{"num_attention_heads": 4, "vocab_size": 525, "qk_norm": false, "init_std_o": 0.0, "lr_head": 0.009, "warmup_steps": 200, "final_lr_fraction": 0.0, "batch_tokens": 32768, "max_steps": 3028}
Each number is 500 + 50 x the weight over its row's rms, rounded and kept within 0 to 999. Layers, rows and columns count from 0. Numbers have three digits each. The size before them is the row's rms in percent of the matrix's.

# layer 6 MLP down (transposed), 512x128, rms 0.19, rows 335-384, columns 0-63
098:475512525483530524476599522560494470419513550543382463544601464463480493505457569589511464513433455450582512526513432509409438499509533566470533375518472545492467489545480470460460502514523513
108:571500502540551466490482458532448462483531447433531503506515590479489532426538455394474586486507578539488476433582497439558524459454606480452560469491516439450408492478572529572441382588586466
092:521456435494417408392535426458424522510547436553566588395473456505481563475490457479450521505527521471508459625498605461437581581421546406434524544465495498562468533526500511496511488512479522
107:517497544502442556479488455555492545601494395366472501504487498563456519487501559534491474504538522571465525476452518526467506463435481580507453489505381485459559482493577553427576481507499501
107:554532616499527512539549467473502429524558562570547549428383530456505550541557435433574521600490465503521580504544483513512446533425583525519457530487390476449425506497456561567489439462495645
109:545495569412476444529537546445519515575503523517516449468508574543528514486534411543485559524467489485518526513400593566465568537533528512465462466560415565552421558412499584430501454518474531
091:496484494364455494543422587575438497422539516518431454531506605510562642424456499482472597554498491646530479518418486473510512494369481430501520533510517573486471424525491460455558577494472578
087:493510481480545538520501565549478435531479489489462464480537563528493483509437550426583491576442464544495452539536525530511484517606570499541486522390617563432460497582490452527471471537416543
105:468513501499566561523565494553513513568463470459494576496460501496530526523503502501520459457477559433412505465483509504558517517555483602502486541450471558524571476446541562531523344467530508
093:422455607504596449513525463463555506519437450447575548486530567482602513500477472463509490419502426392578526505493532603520475565545464475444509517524513470461479607567458479498488558495452482
104:477600493353490510604513432489488400492562498427474550474435519583410514467578458512529466428593551441490415472424609537494450515566514492445513456470450430443481503464518508497494527472527561
094:537486432421422407508525486502526507540529530620471546545425547443465453434484532508558504461507502397428476469531485462454531483508445522504566403420574528512572450437555518573512503511496485
097:469494536506479511500443487446485429441478483560583510528507556447529533390432452582408532516499606511465450415558430419481439453491439568515485560468526516537492453474528405577465423577547427
097:406503495482544486512456466548469513541484537376483538492564391472554448564540466475524560492533559373581540494450544547553480550525515378502566505501540529550483545457462531536337593565465543
113:446471464467551518482506620530587451449416477517562523480413471551521473584456488445536515565446517476512441424483478492541480441543527480459474545512614428515473429516508487516495533553525555
097:510469440517403359508443414613456446516416464500487454477507524497407517442550394457404461520488553462494533557448441594472507519475572523463472535501561541515561461530497393580429557504553538
103:577462466506412507495554458536584581513534504586410446510443473438467576532465488491514567475480383454477571473497524474476462560519584463499439544521568437479495618515541453549481528469515478
106:537466544512565473437523481441510467520509585505487546550454523481416530450568470507461430611470568490534465440585513445456453500464454437498431536491530504562521609406492515557417438566571507
097:543449556471534537487513506531519485473464534525466526484509461502529490556517453419483503486583478500447485473489502415495413495478614502465594502454521474600408631432430487514488512519521527
098:464502508607548407526508624450433541504477535493527429541619547560526469493529531566478575552475482488503466522523462519468547450532453521436503525496568467556445539496465513586552635451452477
102:504497528418599556473560529552462531518570585629501465547561554584597572515518536414531546520552586529494608410530551498549453472500552445529584514455468502603400501442501569489468551592477451
092:418582574504476516584503433594521433540482540465517485505503438478462491452518426534572503575568496428625529589498404576527492573554445448498489447496481410525530499560432496516535530538416535
104:511537505421507512449534520511537505576393523605452516482426579589534407506491525460487504451600475511539504577486505523566524523532479485456452478456459516531567451493430453504466475405633502
102:523461515449558503495529482420494449474491604567514475473513574512504466401546461498415609570526498533452526466423433543508490470518476485453523610535542491546494431512476492559543541538419481
103:435464586545435605531466495517487460582516354419462460491463556563475443568467532511572516436548500535507462493579479504539498515477449628540441525423498534469520513513506509488408455549500520
093:467527590481471552575531453523570547527553562522506475513460503528510460531567483475403480505474573463473582566589511533515466532463389551463454597424529485518487511469522454475510455552505480
114:566416507520529573483439521500593476633548519513525592441578553474397539515560453475509478440511532467456525553531423545460485574624502506503503563513499550477504531437516520562430454532467510
106:476530433569558483481528518517462534602505503494539488494533485540518409474450520471524388555528476543506565520541489563497511493467547526587462437588597583465556563555425491698511506500484559
100:452411500435496521410513584526507443486424464484544514525465496514561528516483579529511437524593557519549554502395487539551488497411550498472556563522581423481487552497596432510552474494539587
107:518527557583558543399462498520496535466459578489508478482456420583513493498543557504613480451479464395568560578491545589515534532474523589510426541380547476460551501460533488540523490514501440
105:514458531425491509500493565582560504405506497453522534489566451430551471433524520506495488605474592615529536589515562498542564449399470533574629538589527512434485528520471483510427513524511510
104:452586439534569510468443442538459521511487556547479509533545551489474571593475516429524466491437427528496533608499479541473493511511515465463453471441547541520570500549513453437470463494504517
098:461489543544562501424462562562440510411442486562492573526544516488425557424665511498432626455542525576471514495464400505509577515494467504533519564474500441527483456467453522500535528578594503
100:432528474461532504516556497516394462500490398585369554402512443493521425503471498424448502533609473561556458495586513588441498537477412492517486495482528444489580443581527466526542460491388474
081:499537496515476521493499605454432493506468488498501429516534521421445403588402516493465480440669506451546503417437468558478488492510457516495509510467427550585514554386514514519528532501489504
109:535402526457589604444476555536569470396479540505489435400467489445538506546540432500468495584454473458469627439553486513494578491463418461542519479498533416497464551452466435573536553470508537
088:498557613537504519573566487503486444534516420529491495489444569505476532576498499502504596468532502548539506485567481517466561471484429539504535621489503520423498455519587486365479518525482515
113:555513428579414431451542515446556485475469429458542446540535491466491482506475471492473490528443506453488472495526476495466499584543526503449346556509493488481431493539466406562495455503520464
103:461471429549537524566393425470472481499524421485578498532485599512488435618514528470430521459510486449513525547533511480434510512559492551498379612375433449507531589506536517529541478531476450
100:519434475541540517543552506372499504380491556499460518507442495467526433505481414511576472437448436477520475566449483451566462439520477552497529480604550476458600476562488444460519497458483499
102:518568488482553442521497470519485504452450553569478631513435481593442546516503446486505487549490536483556429430489577520494509619567559457539528533431404465490579505416516479475462499528497539
090:532514471561554422547510499484551609506519579549515456526494487552510623515550454456525539477532472498502545509463440570539520482482582541495517525504537457538561577540525536421513517495533518
105:450483526495528478478514417584436455556450494493535484532457466462501445562466452519484499616522532505494489424507577408560460446535414537440469551504570489532399477442517531490493548437507527
094:424535558513534535475473556511480398444515555522476369491516394476483559507541511471467458518579441523561578487535544511411567557462431534528459485473552456469546539597502539483462474567502532
106:555596496523468475499416554431429578484523573489485578392530568463474425487519588523440508405557510480432476485499476601430410532528434436554485506556444505421514490527542496546361508487448475
102:478431504518486466557499516477529500409595507486510528545390518534592511591462505564543596508452550358429424521493560462552474497461420456449406449492472510468508503469424564525552506479426530
093:471560481458553590446487450556537454558500492514501525507333493483542490430523514548542524529524449411412476418410475602402446518478544476482505539550503670468532558577546538518551532541537522
109:473515549483434520479389423451453530500467509518431474531545488463528562448431426573506506561465613545609509490460460478426579589453493480504496467520388576498411472353444451504482487535533532
100:516503522482474511531498475513582477544535384518485570489438453561406589529512518424497489475495537541491488517514533486459527554584394356449411552532563437477479472501430487477469424478446549
102:523493549425468475465530599461491518462493524461512552424553489508428472447387416517437513536580532537536534434483552510524596472461461420558536573478561483465536516473481553475498526587569439
# layer 6 MLP up, 512x128, rms 0.181, rows 336-385, columns 0-63
111:566442462482477469448433552503484557459453465568549496583496525525530609591544564488473497489527502533507494521529534550470587413524398531539459456528430441512555512438507520467498523414542585
089:515537572477518580487528510484485391476467492525469527577525493411514512382530532519472509506558549554453578503519566492468602516506516442608455441504560403449522513463429619498508400520585490
095:534450490429574557464616482482525517440550506560592510501525534538472403439452521540492459509450458512501429480504579561503527566475485399446449564474450455482537571455457498473523478499536508
105:416416470557500474386506512476583496548516538450551412470643593498480470471509548541488533429528458452405477571411487522511555462498517550563550456461484502526453492585483501527533462552526552
102:524464495477473485556480553475495614524504413512535509586589592619481470482494439516534416472434556510559499450488453553577536484428531585615500520545522525580475557488500542444508510438508480
090:548499534496488511467555514560486470576543440494548509479525425427571550410585472486427437485495441426489527486564597509498443480563510490480511523404473511519436515457515474496522460509525616
100:510510518476480600446500497461489472395566455503450506516544525539613517474413384567421555486542445545477620469584538451534457486444424521546544422579485475455484511472546489535525494435526507
106:493561460485516516439483500447473535531505471444471471529424423550538504437462490508465384514525458478369486479573521459578561538418510430490545437481495566465595451506502468502419516472458617
092:401510474512529557353566491550540481576473430483468579553436438440562577620505562486516573522423528461620512441486582506503470454553527446514465483470414480504567497458533439485503529418526586
101:497521541595539478527579404506561547407526469530523592514480517521478461522509530584570499504532565474426523473544527514517485538490587561488478544429518435478540428414564502498474465464607446
099:541535448498470561418601508536523481446531562485517544504641492559462475558436461510532601404397543509566482602461525442513611497444563448513574519613449470485450429502470478491452490523582538
105:494493437489609560545523486398576413564609514442470482524539493544517488467434515469501433455484425552418523511481542441432497512440606498502567520569554481499465518349522450459468471487469503
098:518470519510505561531506596479408535531491523488442528475481511423442535485452485467537572557471495496515499449512529499469601554341550460541585496457500518440569515566513478402466534564458434
109:523574469524426446520480445541527494566549465459553553472521553445526517499435479453546480542461502471455536491613506531567483551407538436463507433480451454407479495485478604518529538470572547
104:461497440529531521547557486454482535459476426433560481376444525494546435457464639489474533527475554483521463460497571454513416453524498511524527455472502455501491521538429548439557555485529563
098:527509534451491513527511553477528442559482423509509484542551573498511424497423568490502494491468503533560513496561467472558487480471443548470454487511501532435522516495535581534435575559537485
104:405417566566430556540524482584544480469470499456421435530519441584424466513488531519548500459449444579406439562446556519564516560459493523584553505454545507568512480462535488563488519483534557
097:447485467532552556418446587474573513509510502474507453593497508509561520577488477577470489601443426479558381472492466512536502545498554533526450448434498565347521509519419547524528580471485499
102:444467464514486441561498465512461458475445502479506411547508472493544404476565516466554511486466451472416586514526585460470507392511505395553547422475529455421622533504441420394565531493458506
098:517501562496513577579490464569560507473503492450442531577441452555428505529563411545534561523542447489523456464479514448450523476587508457447435403491507497474549480496559457468483481548534491
105:414524439489428518449504460479584556436488455549432483545529635545539623585476496502496464539527496570542539518568559470477502595474599504531484465525521513489475521527534469454496460503555557
103:464461570466416482584521449572474469508577555545514477543495548567531569436540535510468502411491532519506442538500477510490520529588437471522466491545529470507553446605386453511472449482537549
094:450449556466507462507410526371540425388520523529613526521483367553547507556484504496545441491491544507409508610520486533587501491448561564530552443505461516442574456621489473414492530448456523
101:387492517491439520589504596548392546568444550516540519423549514549454392587417497440586540540497528497483424518486509495566499487444508496461532553476472475501471464441491505598477507478568510
091:483555532533473562471451473439528451471477557578552500495564392508467482554548420515470525511454617520509520491445490452483568465504567482503502479517485505467460473549447591510546504374453501
099:443486537517461487501447500440442497520553446536494544509461472547448423502476543477517458407469577523529425559526551580451468512558457590606505538497538608416546470638583540453515516578478571
102:447503483416552414502517563547493486505575419504562570543501530489539455481563385551459494517426522524462498493494551534367463557453500524450491443507576506455525492503501507600487413401555522
099:619567530483505507528529433497498590520530444511475484514543511485554511443484497482391537506429514445472507564503465446456544515505529441558395456409423545464459502477466491547477480446526515
114:561538440526535454540522402498405485459474432482565494509524538491512482477436489452487515601482454398593454477459510589523521528538572613417470506494525503510472475471401450521449467465479558
109:510469449491513514481532536472503489412487500556538493418572437367574478515503441493433535578375411456563453443551510446477514489511599490538595495563472486414465535636491511579469479479557452
107:492399378447520506399497560539481461542464472598564470546518515466456475475526460519554503559402520446501508538520539376615522475474555549539508468619559484490470510421403529491554549480489395
096:553573437551514431431503451543539486499496518535483510517507454548537563503531531467503472487398563595414484638519476604433515499505514576551518531440414438448568410509495433432457550584508461
102:395481518566445441480625545467497564559639409533384571500558487525433465408493500530493452510475541574567488455563522546474521551464528480598535499602514462539503517476515502445475471488492525
094:437409482526470626528483533499578464485533531548493603531510564490502492422515531624556469553533494552490493502614462500555469591476522520503447475485578494437496491450483518490463434424466512
101:578544472590523464488516463536387461526571474453429454481425476420557464609533529479552511508447464415444533553529497569485524441473551425484485588565600499481497508538522429560565510495445468
097:554399480507529536490482497533435482513517543519459549539459496516494523530397519450495430471513497471511487426518474607558558540528524538537483533476602588442494517461558563559503510467487586
117:499506426428543559459510550429427431500473479539650548511501539490507472442458532498541516606459459422522483455510566475462538582557538588398393558471545472560472470544439505587417539509439492
098:555548472506455500496474413566500488442505457568441504478531528509423465462474433446485567542492523532383556511459411405521531481457490508526409507531423601563507511494604496457505430447425584
097:531556540429492520521515464487523522518545458521400477442507459559453470452450653530482532539480540366442383517439477483510524541493547475527587514505430546492500479545385549525477511526531537
105:433503421485554543551563507524513472432503543460542493454465445527392495576462478496576458502527536535566461442491459561525511554500558435514608483400480414478601527464584552463488558437554513
099:460475494462450642421513445508495572587515414546568461537447520475500524502402565543529486493537463503561549561431513542495556459533536486530525455574535453523534520443557467432558448510479450
101:470510428465546495573527475556504496411482455524518479530429473455420584354519578478535470463419542504516432532550483566567503444454604531452576445521579531473517474598545560486495582458530532
103:490539476561487413566401507544430446471515499474493537480424539504585497498424515550522413523453512520499504582440558440548529424467623470549538534509492478456533556516653577575520508390554520
103:516480323511473502499523582527458476495416465471518492539597480502489431551432462566533532461466550472534412509533641504514544613437498571526603465559447453459486538502509497480511481499540481
096:464476436456496433407567473463507482505432410463543454437559487417449455437560476583452403545458502542532510583533472475578467446508519548563536514417500530499516556484605475505388520429497451
097:475481598537528518450477514526481389500535477475471427515469586565470566511499543560513484474471477524417470414477507518451628440515483515473427493435415568471474486570427558543546494475538478
108:550493636522412471590468501579522515472540504540449548508452554577484481540453400572476442571419390457500595479463485482456485505474497547517495508559434456589501474425509476574486606516553518
090:484566537498468511525431570518469487394419475539588498507513516491477477485513515462525540475536524487475612494658525465525544534541545441460481462493494515521501528484433518444493549445476493
098:488462480520552499448524469564531461548436520533584512519509465518530541512478426552559466512537481579441490469555516484477486472565391576569470528542510485528475496446463408417478537476490475
097:568527385538446550468490514408500499502543490464531398563423533496546460482437540474505531401516434467436545499463540574537506476502573645549457469482482456473481468519428543437502427580480423